{"n_layer": 10, "d_model": 224, "n_head": 4, "n_kv_head": 4, "head_dim": 64, "d_mlp": 896, "vocab_size": 586, "activation": "gelu", "norm": "layernorm", "norm_place": "pre", "norm_eps": 1e-06, "positions": "learned", "qk_norm": false, "attn_scale": 0.125, "bias": "none", "tie_embeddings": false, "parallel_block": false, "init": "normal", "init_std_qkv": 0.0334, "init_std_o": 0.00748, "init_std_up": 0.0334, "init_std_down": 0.00748, "optimizer": "soap_variant", "lr": 0.00652, "beta1": 0.95, "beta2": 0.95, "weight_decay": 0.1, "lr_head": 0.00743, "grad_clip": 2.0, "warmup_steps": 200, "schedule": "wsd", "decay_fraction": 0.55, "decay_shape": "linear", "final_lr_fraction": 0.0, "batch_tokens": 65536, "seq_len": 512, "doc_mask": false, "train_tokens": 155500000, "steps": 2373, "dataset": "wikipedia_en"}
Each number is 128 + 32 x the weight over its row's rms, rounded and kept within 0 to 255. Layers, rows and columns count from 0. Numbers have three digits each. The size before them is the row's rms in percent of the matrix's.

# layer 4 MLP down (transposed), 896x224, rms 0.145, rows 241-362, columns 0-55
088:110180168101138171076190200111107119192147145160066115134179157081139155102144107150141135092112142097121121109143121153131117121119111190116085108161120172129106194141
093:121089136131144145168109155138144170073136141125136147093166086172188052137139152097059134109051146138160120131114122138142178118158164126174154139132143096122125186154
120:170107196132153128163120112069224116186124132109074116081060113110067140087105160137106117145107134091139096079037094130099109195132148161106144097153109178132082127174
112:108173119120147134198141140172124125084198170123135140095175133121084152071154182137167163203144105146103136159159109121122109040102217113130129049159148112122066153100
097:218114158108110124139099100158088134144180145116153076142055131140142132090153118075154087100157155137131135152084121081106111129142125078117094058126151138138129093128
106:130095120132166080063125148126117103079152196140139099139104108128142087179164129129125132196092151151100141115153128175141109058161147129099137085103104167091135097119
103:152173172093062118126081121152179155110128126132169186133140143105123119075163095133209113128150149125160147131211107062175100165102088120132126131158144153166106145138
117:158133118109129185122109101130155081151143151123090091152117104169091127146089119184140094183144107121116145087125080151095090135156108075139125124134149103181152141163
095:093084126159131134080144193154156087154137136108114134074181149132109113159123134156135112124149098143127086153142171162118088164114115169142138127111088105096118135087
096:205112043129127101142123182147117130069135114147135104125124113192134101153147145140132182107107210129122143142071164189118155091176113181116125119087119147177088098128
094:157157062131164097124075125165149115130118116104193158063132103162070167120113121143114070146123110151129163099147148078089125114113097095162104107083117150086145141075
107:107157109091136150066179157138142104160146124127101162105134133174139092112133099111161153131147105138108145145106115203103192150158202103175106110170116088174117128197
103:139109131142099112088094190120190178125128119125104193128102078102093133100165084122156140100062109164173183142092133128140184161138088111124113142126083127069159205113
096:156098159172109085103163206078160062096113166117105093154130111088183139103137152128154102113136117120159102177130076099125095126097166112158157076138166113157153085109
095:152088177136154126123100139146086126079160156129048117108118159118128122119121094104143152135172181077153107113115177125128097180160063133131094168068112148189146165126
100:163168091138108105154112185093086097120195169149138096109142054100141145201195099145088158119157128120123120177128115116123105113130141080147143109114100129076131142078
095:169118123139164082099133121162145145112136085079114212112099117094088175162071158151135147141135109076099131160103139172094093097133146125130120126133078150164111198141
087:139047124163183090174122197221138137145090119137149185111154106158164201069122095128153199149132132111131143136140136152105117097167172105156123118164098097150155139102
091:129086121087194061113141127127135155088173182120154110146106147160120163161130137076133111144089116127168113093144117080156128132112053076112085103103071147143064105132
096:107122114142096134105130104170133123062130148144183138168164117137115097145113096088132122094119077118142156147156130137121132137163073076115121155068193106152123052158
094:052106092130100111117130151139170110163101141099151078117106128179124158129112078094169132150079082149155144149135120143179175122207136102115093164152162140103111209133
094:104058150211125154205143177147106133184129122174107182093107128123150143137129148114109093156085067073086084129193155099123179204127134155120186130090139107105141135123
117:123116136149166073059166083139162156146121066105116126097156100153115139162102140089138127162110126159117123152115104085113116130135114091103133138110178163172197146068
097:114149138081118092083106185178122070125126162118093132151100129161113137086156125095106159222120124125105117080117108126165169088097103088136099112126112131042140068088
106:096114117095108115089147105080120117101133146100147123101053134111135124146142187110140089127119054130163120108081132165153132157068133099122141117153087130101111060137
106:097189107091161135157132074113151149143137101187094116136150124114134106133150112075167193133116171066147178154160057136157120111158142105128142117165100137085152129114
086:131133142082067102055179139169097095104107145174180088121056187117164134110105134090100156095167088135104069141115132114115152146098175145172046165147150144169119121084
113:091183074113119102132104088210103138124135125105100154132111123075124169095111160088126113109135127105146115127153149101132132120138118054116128069163194093126129146130
103:132131154092125155188140188138146162126131079134111058090151191144100033060137130138167071079149102136151096165156098154144102105094132102134133088086196143170175177159
106:098100110173200130190120109173129125113161131141095142138113107119158156106163111052146141100118120150130102128078174133087097097119113105142134170123135109089106071123
105:094105090123047161089083101089060123128166080131158157106151133088129120142094135105123081096140083145195160078084135201106172148162097130101147192214132167137115184184
105:128082124178106122161120187135135110129111093099143174166091122116201109169140156117117141079143118083087048088064091125108118164147156099058118155104180145108149097153
106:112145112099151145083084057058088132112137155116047151101148160119127219130095083105115131165172115112161091123085149129167138119133087164159112160124126148130065146145
098:138065154128136132198116130103143100110161163137135116161146117133079107117144100134141063082080075174145148144103118073153168162115111125144119195115153169117117035153
089:166067088148089075111138125156190160169150094166144163124105125156161142105121165106096168204088211099146174123115082069151194121136166094156122164147155134107116090142
094:187152183122148095112164183162107133136069099161179152137143104135127154118049168149116142099154140119116117114176155143085127142154106145164096096187176144148143111131
094:166118141135169087161156149159154114126136139102144116196101102101088120119036119137156116131068091160118203146108108197088124138171160136123145049157099073130108118155
098:137120059115173110117112116133177169119117070165090125074108127092164125128161159075128159063103137133154166055106104103180062146150128179094185179131120093180080112116
102:126126090115159163140168138145121090072189086143113114105138134147102076115139161100103092178160102123123127126123081082138074142099094114100137140116155124138069092109
103:098054129148138083107124144155154176163139110126139133128079136169098148132117148162161134109079155145148168134156131127120082169045135154098084182107099139130113089205
108:140132159130111164150158113159090090155088118112126139187128164074147155092117127100114164124170111165087149183131133148165127099117142114156138196186143120118121112093
101:080097112107112122121107195128124108108154169121132142157083097165104142178133161147169115137104216162139151201143092111140226036158112121116119171143124181078095160150
104:189109127094153116110135115085124090154160177161108115126098052084178171157159160125165070106135052168177114141132098064144103047136105080120116123093103131175141158135
106:152135110108109121127148073094098148119131163167121178132143134133187108144138126117072159151130122086121145119110095112092125069000198111128170139106174144146133174132
095:132145104171157097117175107095078138182084161174141132134100151143075077123178037130135144117126191098167147099142091099111114161102118065135092159093080146164169140164
099:164153133104142106097101077157156193139129115127105121126083136128145167133136123100115148141139136122055185102148151115122087143120096203162123075123142142083097172156
102:071167122134089170119107114149127194143111151118118072135135138136061123128171136164113178098137156084153141108096077027113119129108107046089126074118181108134144144129
100:101148143126073141129133166086185135142161082143156142204129151172135122140152143126176102093129115084121164153095138107080101166148103141119201104159104125093150190127
107:112149122131135115186070102109103130090140094124134104153131135108226124075088112155160153121147115096140163143147151201108089124146142120106119160142143099092102121152
088:128154127111076137089061188131152152143110162203103116112127105091167135151118153157148107136173114066112106085096115147098122188154100119108171140074126153134079138140
104:135131113127168084140155126153094147147141160144106103057135124074080128119111164107110144171194103097125097201059157162170113173123126114106175139117158113128113123184
101:141161108140093141150197145169149134134067134114088112137115110104116182126172146138146130085187143135146129164137060092071183154154127140093163117134088057148128110108
102:155168139127122148115130126081105137120130078089151058141142124110150162118115117102184150159114131154130123118135129124179156156201149129174120165125165139150145066158
100:138146105160154173140159149131071063129138104094149146116107155116062115141078130145107105123150120100121119102160130142124104143100130161154141170117080147102164118175
101:104133142130136127109160149133163133193074132102121101209145079123117148111112048164113106108094126147181177089130102116109097181162176154070124147057151117132111129118
106:148098150109112144131074130108136169104110086126068120086119146148154139105126135136138139128152105101176089157090128179130107140072124110136130118091116037120098102132
099:102174143176142135091161117171058124186151115095165106148118153108151127169138115126133110119154070150139095175116086111107096135106066154142120139165141156207137157074
086:124098148143130085077069128151100063166115119127183114151121084130066172144095116134165089194087076183108155066089091151185143124121135027142139145132180117132129084161
093:142186126143113126100139151143095132058119089114142165125141185091120097153128114198124157094112168140138141175143141115195143141140104149139065160080131112089101142197
100:140116190077190049127165100139143087130109090173064073162141128205137138189160108141157154099129139155133126168092155116141098139117114105163117144071100088162113148099
097:176144131120085110139073128132141138146149060206115119087212095153068143145150191083140142122162119136131128158103084113147149131122135126138076151204133119183151180120
098:165162048181154156117090112119157105132120194109151134105133077105168148109114163117126114136142097129166171142128126179113128162125076133169142093101186114187082165187
105:144139130163165198138122128114137168181143065084172110113136153093134110083128147191100139109109158135103119129099168174126161112131073163090115172143163120145122168127
108:044166095086125105105100125136080088123101133122117072151158109098186152181140107087127157172115157158152087085097120084125140156062177154200102157085093173097154102188
110:113117161106136099162067129108177159144130125121100041150126190139094097178104123095140159085149139076125094123108134111123178170131181075130125151172155169149156082149
109:094167175152132088125187095090082120112122109164172167130146170154136094137141126113148049091120096109177100102169135072195116092125183104131122121121162102115116137143
101:068124137152095163086130136134132112075117087211123158095092159164216176088109135121205137139099140191115117126126082024111135178105162198145203137155165065095118111095
092:146133150129102120081150141189134124099146142158118142141142118051094114096175129108119151119166130146112145127150147131155117119155088089129142151143176167139165137142
091:120130089172114127096074169181155123061113123125081071138188138113167069109170144101136094121148046132141088094151097073155162110104098129156103177159175166157169166092
118:140101160097183102119125166129109113131186135102121109073140173142171147107100131121139163169146101103140085152174116134141165034182118131086188106146100170122143167078
091:108156133085129239047132173119132125138153050126158157135104079159089074125134139149173083118071086115165162114127130134161125158144135100160106110126118138099143144095
104:155111095104114132152143129175108075123125088156166159141194156085122140136112088095080129100136117157184120128147123160141133112133165160120115148188082111121162168144
103:096133149131128099175078114109145140099133143154156170042120174131160141130129136153084120101107138083161129095103107130114168116136121121117154118124143143115139174147
087:105141188206098104160127130131153187159124123094090112082079115143133111147097099129108114117142117096157134070147180130106105133149103147130151126124167122184085068069
088:126159136169138115159081190159115098084140130166147156081154176140116182093114141152163135083140029146152142105133133109144166118142169176128160147109179052100061157074
102:129108163115139107109096164105096170166079158112166150125073134123135146142130187145135143114217112151110118183106105130113141135062125114136116115109123121149161141129
095:124121177124162123144107141142080113135115143083147111144133092161157115124143097159207135130102164144162171139095065152161123144132098099146108150116153100126114152148
109:119073107146152130131138134126078084147127027136116111127163114112102091063163103130099094168134107115153093152133136114127098117142100101096090129138153173168136148169
095:126125117120195120176172159188070108134166114131152158166092116114149156096159176113183150095127152084170136117060173169189128184067140109115080100105098118106125125124
093:159119133133077129111128118128137106127127145113092097098169135125148131150096167141173142102227203190166173165111160065130127106176099149255116114140110139156141127131
093:117118114143135043112163200153149110138156141116141166141114084141180181135124131138084181136110132089077118109140095121090120105091113154095096149087101122170128142119
100:092166146120164116131125155183158177133168138118098165150147129176096138194148160152127099155138113097140126088137115140139082074146155184107128115133146111094105119142
096:163153129144145124090104162175121111110136134136158123088131162109209084130203169127088115125134104104180109101129118132111121132151079072071138136156115136166171124107
113:178087172128164113091156154162208085187159154156130183105115167136128106154151140144150127109145083165116170120122133123136114099129194023143121066145150106119092162132
104:170127153169182142153075126146151100142103110153154166115154147144095085128085104177161112088131106101120130135111099070159089085134123144154158146153120127165095102101
107:113137127086146135156154130152157134164078147102105164087161147141155123142125107157092140115171115155233170091186126123078082089171156135120142139116135103146085125179
114:137129131134142110137108085118159101111153134163163114132088150102173088119128129116122104162101131115203113094155179153068085110107161189163085120079169161107129106093
102:165125124102105090184135135130079153175097128089109150134129093127109117151097108166167196103118133169159070118132090175120111131145149159138114135150129076136075167134
098:136104138138126100148086120079090123199135143096141049111145123068117152111118147113114175078140145159205100134158160116138110112171133086196155173176144113087205146107
097:129127136080142133201125173108109119193101136071142119086131124103111095122135126133112025146174138066102086088135096136141168170173155136145079170114127151098169135150
108:149132126141198085174157106150113060100102167139145102144112140149131139102116158083120066170141096156101159183155168165120120131070108145113168115087127132115111141105
095:121135112174154115039249100084159132060147126063109152128142119168136124182164128119096080169128073113092141163125173116112093130096123129051161119148115112156112126131
100:142126136148138192142183145100120170112109105134111167141127158120059132172175161130169128184125107139098179114113121235091089095118094072179101057138132109120114169189
100:161107136175118137134209156145136155158150101172147141135177144173136090140101127157083137151146105116105204118112164109129133184183191098112114152116093117131187066099
099:099150139114180093113137148154087147093107195132115103094147113149145193106162117197076114130136116149134109153143127137104159117130104158089133128080159141134136135134
102:134101079108121076105100088119122076165134090082107074118115152136156211131188123122135099154083131126151050152127184112129127059146139132131100150099164095145069117144
107:171138183133144116202200096145093120159116142119139122137099113130135125117149133125098143152115149144154104127121132185193091163188189152138077131154116152135165145130
108:188070138118085150120174126149109117092103073094149107082080128110117127091201043075090130152129123078132192062145200087089108083136105166155111113146112119111134128142
103:157110120103088122116094126138137130088092156105111175106157080134119121128139122161089188123113179111160129112047130096141119156145161108129161105127098131089096152149
092:150141072069156126073170160158147126177123117146096118115191111163109105090118081085152125141132144112156141145157180114201157194152156162127118144144162080167103192133
105:195125125138099139132065126099137098214106165115153106158116144116139118086141094091130107148100136178086166122080114081131177154101115140100170098160078197140157118099
100:129150150088120156151151089110119143020151097112136142145137142156154136123068111114134153216151156138090152174026110084063047129116141127112145142116152149129146171096
094:118169129109168117154102160172149056058131172152051178116102160067163135148130138119140145057129122160126065184107167075097097112133148131137096160126154130135072143114
097:208092107137165119077158126178166104048177172128123166100144108164111151186097113167055136060140093099128154161138155104125113142110131157207222109131114162115130128134
099:150130145150127140112176122099142133101112177125138147136160113147108148133136102118120127172100138123123162115141118133150121106100130169073121076112148119060158128133
106:157115116147119182182102157098122142112106089122100173170143119074122085121128156126165113103131140113101143157104116135135126144152093099143133117150127161049128145141
112:127168145125188083101180164114100103118141101116139117177120130187128155099116112152172151022159151123148123180116031082126101099137115127102137146056134102111123121122
107:091055173086110134202086146184160118113141115194093139117112152116129149154141149152090147164093193097124134142110119100155107123109182069117186133129148171106105126149
100:092110109165082105076138139128085101140163125103236189161164120128179107110165104143153133120105171093094138164132214133180148125131188146116114108108148161110125076146
101:143087193093138123142099115122110098113128131169138126044112180118044131158130140161080134118159151040151151134086143122123139098157122169104170193181121161123108121114
110:178077088102139128102137122111129164132167063110174126116101128155167124106126121123105212120092135149143160172065081130165119115102190096107114127179158088179110119137
101:158119114105159119166096140141181131106111104116085128136100144106189123131144124138076147146126132126133156138094105147078120157068145170125152128059128084117095158119
100:163085104084143084083104122171085142122145171115146153185156185112184126185074149091154132176157114180083156131173106107115074116140122138126171111132109152114118110104
099:120118158114157131120147168129099146123147172115094109131143096119146226129112152165111174115127090078135158091084170151112119099166123117151137105134116178123154146108
094:158169158125130131185120105108111133169142060161068110162116088141094203122134090135161132126070125097077157094134074147129085158144090117109138144160086167154079201109
114:083149165139166129155074093124139172107104091113145165090113145154140162158121196185151090107104140146138192186112116081175099111150078072094173072111037113140097121142
099:138133125152124116186194162067164145104155090173110169088148131163144193183163125091182157145076092116140171129095099111129083103080142094079119108172113139147152181101
104:063119082087085137110127097086091139143173124144165123102113193117163135136115169138139132131108128188151179098123096123123153096056166089052088155145078100096110133154
098:146137136173121167091164159141112154111152054149133076061132088107077143120197101112174152092180088129148163104137188115137076139144115135136117114056157137124138103110
100:154125175133081124110128110082150152035124163065141089163113156124161154142116121155048155130136151130148117157136109109125159086213136101128106088137125130081106141194
106:166110166120120165228145179156131137070190142106131079153141203118146141108115100080195143138119146094131121124048112134107115157098110159037126114153104121103140112131
107:114126121104194147159131157163134161108149111122120114108134077111127084111126131185175098186103140163086141158100127164174156108112105093153088090179112132178097112160
# layer 4 MLP up, 896x224, rms 0.145, rows 242-363, columns 0-55
092:111077141108149150132166169142148117145085035097146112059132142107110170104152153162120131113086078130089079192137132160122148099153090132148145138100164069163142135103
106:079065167126126091112134135109157106164117099067104157100182099104078118133123105152120129118158190142092142133086117134095152110129131129141109175137115212123142207111
107:105150155104149153175101131136093174097133124137143132131042128115167180115135133198048139099112125153045080111131112147084145203116094109133126077173112119139108089138
098:129160104156166089134129100118078108093205136127160127147154124125114106191177159131096165090090166129045137158178098121116170142118176168156142103101123142102139171073
107:122133103139106099153095110117205134189138121107134104111185206150136111164064115152135079141145121113148109063128148190121156137165202173130129082113103159097117099120
093:138110050096091143088128062090121117094106149118173076137141160127117137159064170142126088137146145139145137130138149148147171040094148093164143124134175084130113133167
116:110154144175192178112063106129136141096159110107094154124138127118072190060137176090118159182118164094159125096087097188118066129119143080134127084165121127135132123074
099:148205081133145104103111137125126126068114093178170148109106157160162059138169137168184125137137106141110135119115198121128154100151109110132162118074126097147123126173
099:112103112055105168133117145111125104077176182121127156203119127137093107161090153090088117175158089137151132114131111149115070108106145121087105077058116096107186127127
098:181145122121109145119132115071094156131184103171214138104117152111132187135099108100134147129051121099123121147132082148109160115143077092118131164153144134041187120119
105:127098122041183204106166078146127082145082109116123119137115136141115145082125121088172087136105196138102060081118131063133140090143078106135120157113147137118132109115
099:143142124094089121136078147152045138153131144095111171124086189152120121111145172103118107179131156095079155118132158126050172123149136142150118105096196089122100106162
106:121148093109137099120153149109130108131119113129168124149172170163135177113114088103091135078100121085106135144131108157131171069162105067089145152124099177145095137166
098:109075086154142144119158102145127172187146122120141073183144133148189129114189153143184110089104167130145159166124124146158089177105086152184082190096142140091148146157
106:060115092132121122117090110145091095116110120134149162161132149107146159096085117208087132151143090148115156189139104090101082085017157130066106164133114121150157129090
088:141205103164104169132113112109169125064079122117168054096169112122127140099155113157087182126119217158154116095170122099123161093178102084145082106111135065109184135135
099:142112124084118158130075174107167100104152130071117113182146141137164129128084101129130118092106106147155120107147140173180195115062128177090148105133170118089152129098
096:150120166152141181155149096121093125159154066114116141082163153111148102103108138166145118117137148173083185144131101172096151132180118133142142132154121074157156078116
099:123122061100134179096137161098183116189100123095101152105139131087092093162109185181125109166085161030161086138144082120151136192140186136145096107135107134157135094129
090:141122111174148097155152127126083130100116067138149080155146101198120131183087120119163158112111130137095153153140146076139135141073078128128138149144142194147141144068
094:137104066103145132129136089087140108033065070145126134120113082151072110112113144085193138108127082104107181123152146118136126091154110152152085148098111114126147077116
104:094108167110112097105103120148086165098111080161167118132139051082144160103108110127123134128062089120224068126184143135171077107150124165141133182130094115166112151136
094:130149070122163109080167105103133130106152067129158152090171149128184156144111087156110094124130114094102162112125157167157125130143127090136118133104142126105147128193
096:135123165118184118095066134124076156152079090108140096108112151118154125158114111093092159104150090121138119106129136124105125088143139104206132170130141128133154068177
105:161073160148109172155142183149090128190132112072130093118139135150110147129138126195089112128098087168173051145085108122143134132114144136150109156070107137123172145117
091:221115112137140157165136145081125147130170141080090091124088079119178119175132174130094108094156130112108132110061126158128141104128131094085198103096105161123134093142
105:068118133103110150100116078156098118117125147126118140070144156080150110135127119105139095115085094097131134127128171083087099093149111214104107095149100157150111110127
099:095171094122114129114095076119129133103131156104074121104124172148137076139136151102130078127167129135091125117115164110101098116097169113165146141134084158138178171071
109:127056132158093118134152116156109164191076107114114084114084097118117170176169066160188127108151177091084161084103129165108133063133174151121127132120154131042138116109
100:095181148118061134122133091168119152131153147093166153132133168130132132128134125120102135157148162151102073120108101137144115139170132105147110167160109156163118098181
103:113135106079136167081153140058095100070154111087149159154116111137165167079124115172145097131103105146117116126134164155165132209091142132149102123211110064111112099141
109:176109111122154141133120099100120137157136123186115150108144109123141098074100147086184104115100097100125047162116109181148164102116129136168137144139142098131103140112
101:172101110171099089070130098147115155119127090134134075082178163112150080118117070135087109144133140132096130092123123113139074136183079143123109076131127071104133124090
091:150122176136128112132086148105136116172132125079152148135132154096075130125128172129161128102142131115129103131119159136080119065112122167111153082136088081114133182106
100:117064160144142108116136134141164106138128130121114120103133163109172124117115155069087084147104129170114122137115105085080139124102174116076118077160108113198130120098
091:140147100127149074152140086139073074130108119120103136083061162145134072190114155143151121119155161105067149083131089136102132151095067168132116127120155184095133070136
102:149130117138146102121087130149090132104104154097073102181179172140171070151131124131105118096133153181113081109178125125076135116124085137085127105089136075113101131152
096:215087102161122151142148146087124099125038120160169166127133073089124194058156097117165098072140132105166107106124158124035094100146151141144080077182138126135146123137
097:135223077094129138145129093181099088169126121130115114127145126144155136132088137145148129086138157122195095150092167186107119088145141110121109106124129143124160079138
108:147143134162110237139151071111110171102141177129115102106170125111131152152128092125145147107100117109131142099162105090173142149129144147125094120212117131102149102098
100:107156155164110150119106127127119148153130079152101133151106080081132138167147124111131101125115154130083113116145098135136159101132119095157129122137131135148136035151
114:111122159170091065185107155125135122213092129067144129101129138108101146123148106140110074134130133128130101104123075161086166110118134151120122118129116134130135105128
102:117145158116083082120118159124048129139141099173106092085059119139077139094164156138154059122094137139141151136111097158100111079141065116161107186095121183134099135153
099:075101122142114120081100109105106165114133135177123223163151120122093156169109132174185144078200087097112089128142096154174147110107126092110121113150116141156152127095
104:098114055137054087110121098129130129137096080091160138205105138153075135081099212114134160171086118105094159178162145152095085086148092183115125162106088189142081099152
102:099066129101067123133115139056148107073090125175136133097103184075121096195076161187218131152109168138150105127196121109150182086111117161132070118146090148081140146167
101:096133124106089200121087161119137180208165130101145151103138063147161099118132096152077096141100052109153093126152112121101192143084115102142103213134107152117196144123
114:174145118129175127102183169145092124124131090115160123084163099113167170142089114167130129174115128105137179167111121056160128090160088122095101111157094095063103106123
090:102137101157153093146202118112123149093148114066098099156130099157157092144118132102093136165079143119135150177158082079099121164069174134120126147196131139057164115135
097:140144156172123166131128043064167114124090099087155111127102142113076147129148055152102156111162087158175130148089102147070163123119051112162132117054147156067126098115
107:151136117097162091197126147147118141156113124156200136145196121107163103132123129129060091077094184187115114050117131141128147107158114148148098048153200114088117090129
090:132140141133142091117088129085126113164128128118112126104172133140112142098193198112121059140064119141157105130095167205160152103134156095112209114176117099109182147113
099:147158140078133100133098122172110167140139123010151194145141116150172107147148148109138162093066118102156074191082115167166157170178113141149195105152060100120153154067
101:100116157112083089109105136114070163133128139095129069104179136100127102146121127144125089089091105173143158116084147124115153167114086104138049162126130137125126124106
105:062149112104077125130119169153117053184116171150052146141116098140162161086156145132098177143117155088185153123130172119130175124141088149134114093078114133143174117101
096:101159115135089088110112121191084176108126116092081134127045103082059100066121098151119137168124119130096137120120111156146156130113120162099088157149127091061153105087
092:182126067182181145112104119134136162156151102073097148121171198111114135110164174111115120112131153120126122174100175122144129155159174134152126077158155118143144133168
091:108105097114151156113147135126112174137166110130081137176115093135149092102130111097137115122162068129150180096127089096068149104129149105127078163146115161158127155067
102:118166093157171150084103120110142121129132105137150130176085154097121076133132120123132107177130139135091113166126127118162118061134115024173063075076091147127125110104
098:111097136131142164114196093090100140150126143077124178136119103108138128143091178153115133157178158188154118087119123092128123135157159156099112064164133095113146146081
104:108131094086240159118126160161140142124141148145181144152131107120164117110090060136190090095118161112087120113149103172137102161117107115118120062127147116090120122103
103:132153161161181102142124132153148148092151080083117185095167097146092112186173130065113132139052110149122181144126147155074150135103112175201079095111101131112119108106
098:124157149135076163132139174118078140100141112091173134141104157085129133187140080157109166130103113107075113200120135146086138203176148143138193147066160068123146166101
106:088126105116078132076147125156142106118157186100099131169077083120101085176128120150128121125098121126148121083123102150184154105088158077128133040131213150084118056137
107:108121188101115133145142163123083123147163098074109163160077094125163089196160197120136163061092116094114146171086090127161077087166109115145115149143074144114124141113
105:164120104124150086138059080108113129093112146151108120088129109100126111130111108100081143149180112099141138146156074106168221138114131111155106136152110169144120121107
095:089162173127181109066125103161109131168138139053151164089174086130108105162129142123118225156076128148111142146150179161078132167113142142150126089095147143122173156096
092:114118144080121141096100129098160149144149125093139134159189138150099128116166138144167116121079164117153171083130137134085167119178092118107078093142125103125134092143
105:091137117104121139122090117100088148056099130134135161089102113052108129152139157135076108133128148128142135181073136165157140197138150121154134155143122134114030078096
098:069118094102112184175145124109152148132079189081128092144129101134080167184122137123131091104109101169079128146179118121174145121138175138129137111175122134106161134129
104:123163096112137167079123137053147130123157110176153147112194153155123123146109143149115102138172117161082189109166160190107102101144103098137167106118122142130119099164
103:131124149144137116149161073130118114098150151075132110122141113164117084145123114147139074113106166133075081063140128164140059098102143113163138121146131131091170120088
090:092126089095162102077115059108144145160145164155136144170149143116135115157131109124138135119081093103162127134192144189145132048086125109096132090111130083139149108192
100:143113111073080126125155118135195125177139124117137100166101110150163181108131079135130178134119160118134173191105140133130095089141138145194056186119162164092203130122
099:117207177168101067091122111089056127159166087154150090124216126108099125124099093093114144121177105138143120113160111172159110152097153134128134111155076120138160187168
101:154126123145144157105150176083104110184216089163170141138124133105147141097098146139127061107175121156102117130147142169164161124122099152138067161092107127141186082151
105:149156097125164136098144153130134102135097143181076160100131136184096098159144138057082099119110096064119137111086128107105097079111123127181166161147082093099102069121
101:126129127125145150139064115079120142073160157127098129119190118100118128150108186128099148094102161179158150089147132189082124167148136107083111216043125105155117100072
102:074152128146135155108121142109100144077178079139135120072150120063118073123120145081144088093098063094080107100098126154194147112229165136120074117145146076075126130128
096:118095154136139105098169150085178205140106127067148078122074172167114138158171223122158094158118138094147118075121147140159126054140184117136150086166124108082151157124
102:097192114096174157097131091151136186177188079147142127136167177134149106087148066169173113189126166136113113123183178095091108082187113141124137093133160157165141053101
098:101125122070123064149126149103157188102137075169157151183118156121089129141098164165131164126132158165210136091133200164104089090178082110122161156122108121181174100086
108:162164098135166105150137142121116189156138156117131164101111105157162168133155092168122117085137092142082084096111159084145109113069098174146143165098130140139106140086
097:140120117146125102107147165053130128085121105162121100139174128129096109045097080109139177104103179105128150138159137109116163120132153106094109087141139089128194114046
096:106203118114193107105157074192143155187107169153111121187122145150177085115144118101141150141158144069090083115206108165075116098148111187133136128096147100179142068084
110:129132144169114122087107103123136170102102102157109089151112123126084082126108111112156138147148078151105136157115141131085128142179086121100130163109116152138111117149
100:101191089104094174120079169118163189114101145127076126074106063171168107120161122179095146105153150135102135134158067095125155150095109160092172140200115115085144165127
099:108098139147104125088106100120126134143168133126105179134155103108135092159107136130119128144085120133190113151116147211117153120122126085138122146112158162116132124121
096:153112120184198190116104123162140124104139135132099063136098081169129111145120083181108131155108170126138121101142100169125130195085115133154173171062119109174144128113
100:126145104147116112120056124114141128180176131153112152083134112085111132084166165121074129081078119174095160068176131140109216131146086052139148121181063165128146128124
094:107158138156097155070107165099091070148111142194123143087182143094192123176117057082171153112125181087144182157178117130118162123170129155181084155113077099112161140145
105:172152161118132108071130157092090140153121123146106143156121136147146126087138106124101113100171119129126077080171121046087171157160099114070153143113097118156156203179
096:103152119124086114088114119107166190134091126096069147080098124110160131183114116106161121124096142133112034171181128131106213193098138179146109111142142102134072131112
102:116084146138142114091109170097072152086108140169089119156132202076149074111124178131112131177147123109124145143133088148049111129146127142095131125173166157110087079122
096:120112127150078195075135132141131165115145142171115156117108121190138109195101121108084062105049072118099155104122145124159118086148137088144134153119096131092118104134
123:070136075085109100112127115165125182119110156116220104167133131135138119095128127090120090141133078161156158086106155131116118113101164159133132112163183138104131092174
101:038148081125119114163151111157122155129112110101161174137105141172094130139160198180112145095099085138142111112133134077144120113115133120155121205168197115144102111143
105:056170196104101084116157106091123120163131138125130154162155167132064091079089176179138045133169149120147124135128154095096109114076086087110119141118157129162139105113
097:181148141148068182101157102124130103115126133098111097084071140155112140134175109091154089116113136120105096109144127146085220106196136107082106155187168205081139111145
099:168091108115162145152074126118093101041106123163127155140167121112094065105070141157118131163127162177113092107124154126169078138113120132111097153122099102148113107158
103:129135111092096172145163144127114139162128154114158109179126093092111143171064130097151091104110179157158131103141173149106146167145127149100115133157129070112081126151
099:134108111161071121161137066134124136072147174123169181120167092147153079149161146106144119073108121157081112107153085107156107168141101119145132168127130106146092116167
108:063202130113113186125096090096174142156117141193133129076126099191146195138179083100103125151174123122171136124106139143184156163058106139186064171152180186101148193131
094:105077154142084129146096084142109120121107146110140126090130150176193119074072046117149155142112070038074106107125111135134117164069103100128129119117134136163193129101
116:115105089112159212126108145118086167099090164093112145204125096114141142130190127135130132141118109166147103124193116102148098135143077149108109164091174182149080148155
106:050138088189105127095164107081056162107143158132113093090204112107119124121136175147080143130157077109080128134109108194137070159114122147130115127160141144183101117170
103:162123126094145041126137187099106115175106122095131183133135149116176088149112111130128102149112098135142116136134175171138123145128121131170089103139126126180142121065
092:135152127137180112084116098161133216169149133121109125147159123119110117108130152087159161138114121123153162159098076135089139146156084099147092136111085085126135084164
100:109111137081127079144109146090088085086119153137156114147101123181150133115118138106102110149129179090193126103162102101149102094109198153118115155179162165117131127092
104:166092123072118189130149074144144067119172143140101100161100097080120117158139121112064100106105110157109106154132151125077104184124185102160117116124108148116113159168
104:090149146177159144137121130131090164130155099116122136172110144090164060073153109170117091174151101073145108121071124152141155186154101155114115100077091201141162137105
093:166106114132109154105202213167104173112070096121100125089090151114093089102086121117133166140115104205098127146131149113162127138131115117159134110131117136102125097091
103:114104079136145190126082131125102155101169086088088154181151103099127123121147226112138109078119146090107141147141084096109083157133140124112158215195203159148132144198
102:119157161165154164163141141189148115099167126106135121110073163115138117119184100181150102126141115173132140138186140145132155153158139118113134157124081110111123084099
105:100140105091129099104129078146075148166135134124188087066129104143131068156103105194114095180148176100064152147145152128198116068134155055138127111151174105122126113143
109:135109095194077122129146181114155160122074142110162120136104088106183143152158130134080127113155101093128162120152151127177153142154133131157042145135117096155146143117
100:057082167096120231112167066077105094132120095156157159085121179106106111173158066102101148138135145106154101087083168109128150124127148129123113142108092176126103075102
100:130165103131160145103106167047114071088038068089195173147086147118145193138176189128111153094090152055114100162128113118099141104136161126176094128164058111132106121111
108:062130101086164175095146124094094098187101088098143142172163161134124140135093120083112075158207138158138116148083126112168137091054084137153118145160147109138099068065
096:094165103113110122052147099113131132176104110183110126109156064137143156135148129174084117140143112180067125123176132104103152116154172090209135122110135155117147138188
099:137134141107128147130161156125103093148170226169130051075140152174199115098120112087104168147075149133060077120160104156117128137094142139133120131095119113141109151064
100:131137105127121104164114153150128151102107141226146216124074128112164143134093164141098121078162147101126127143146131160116136134097086143131150136126181117124083105150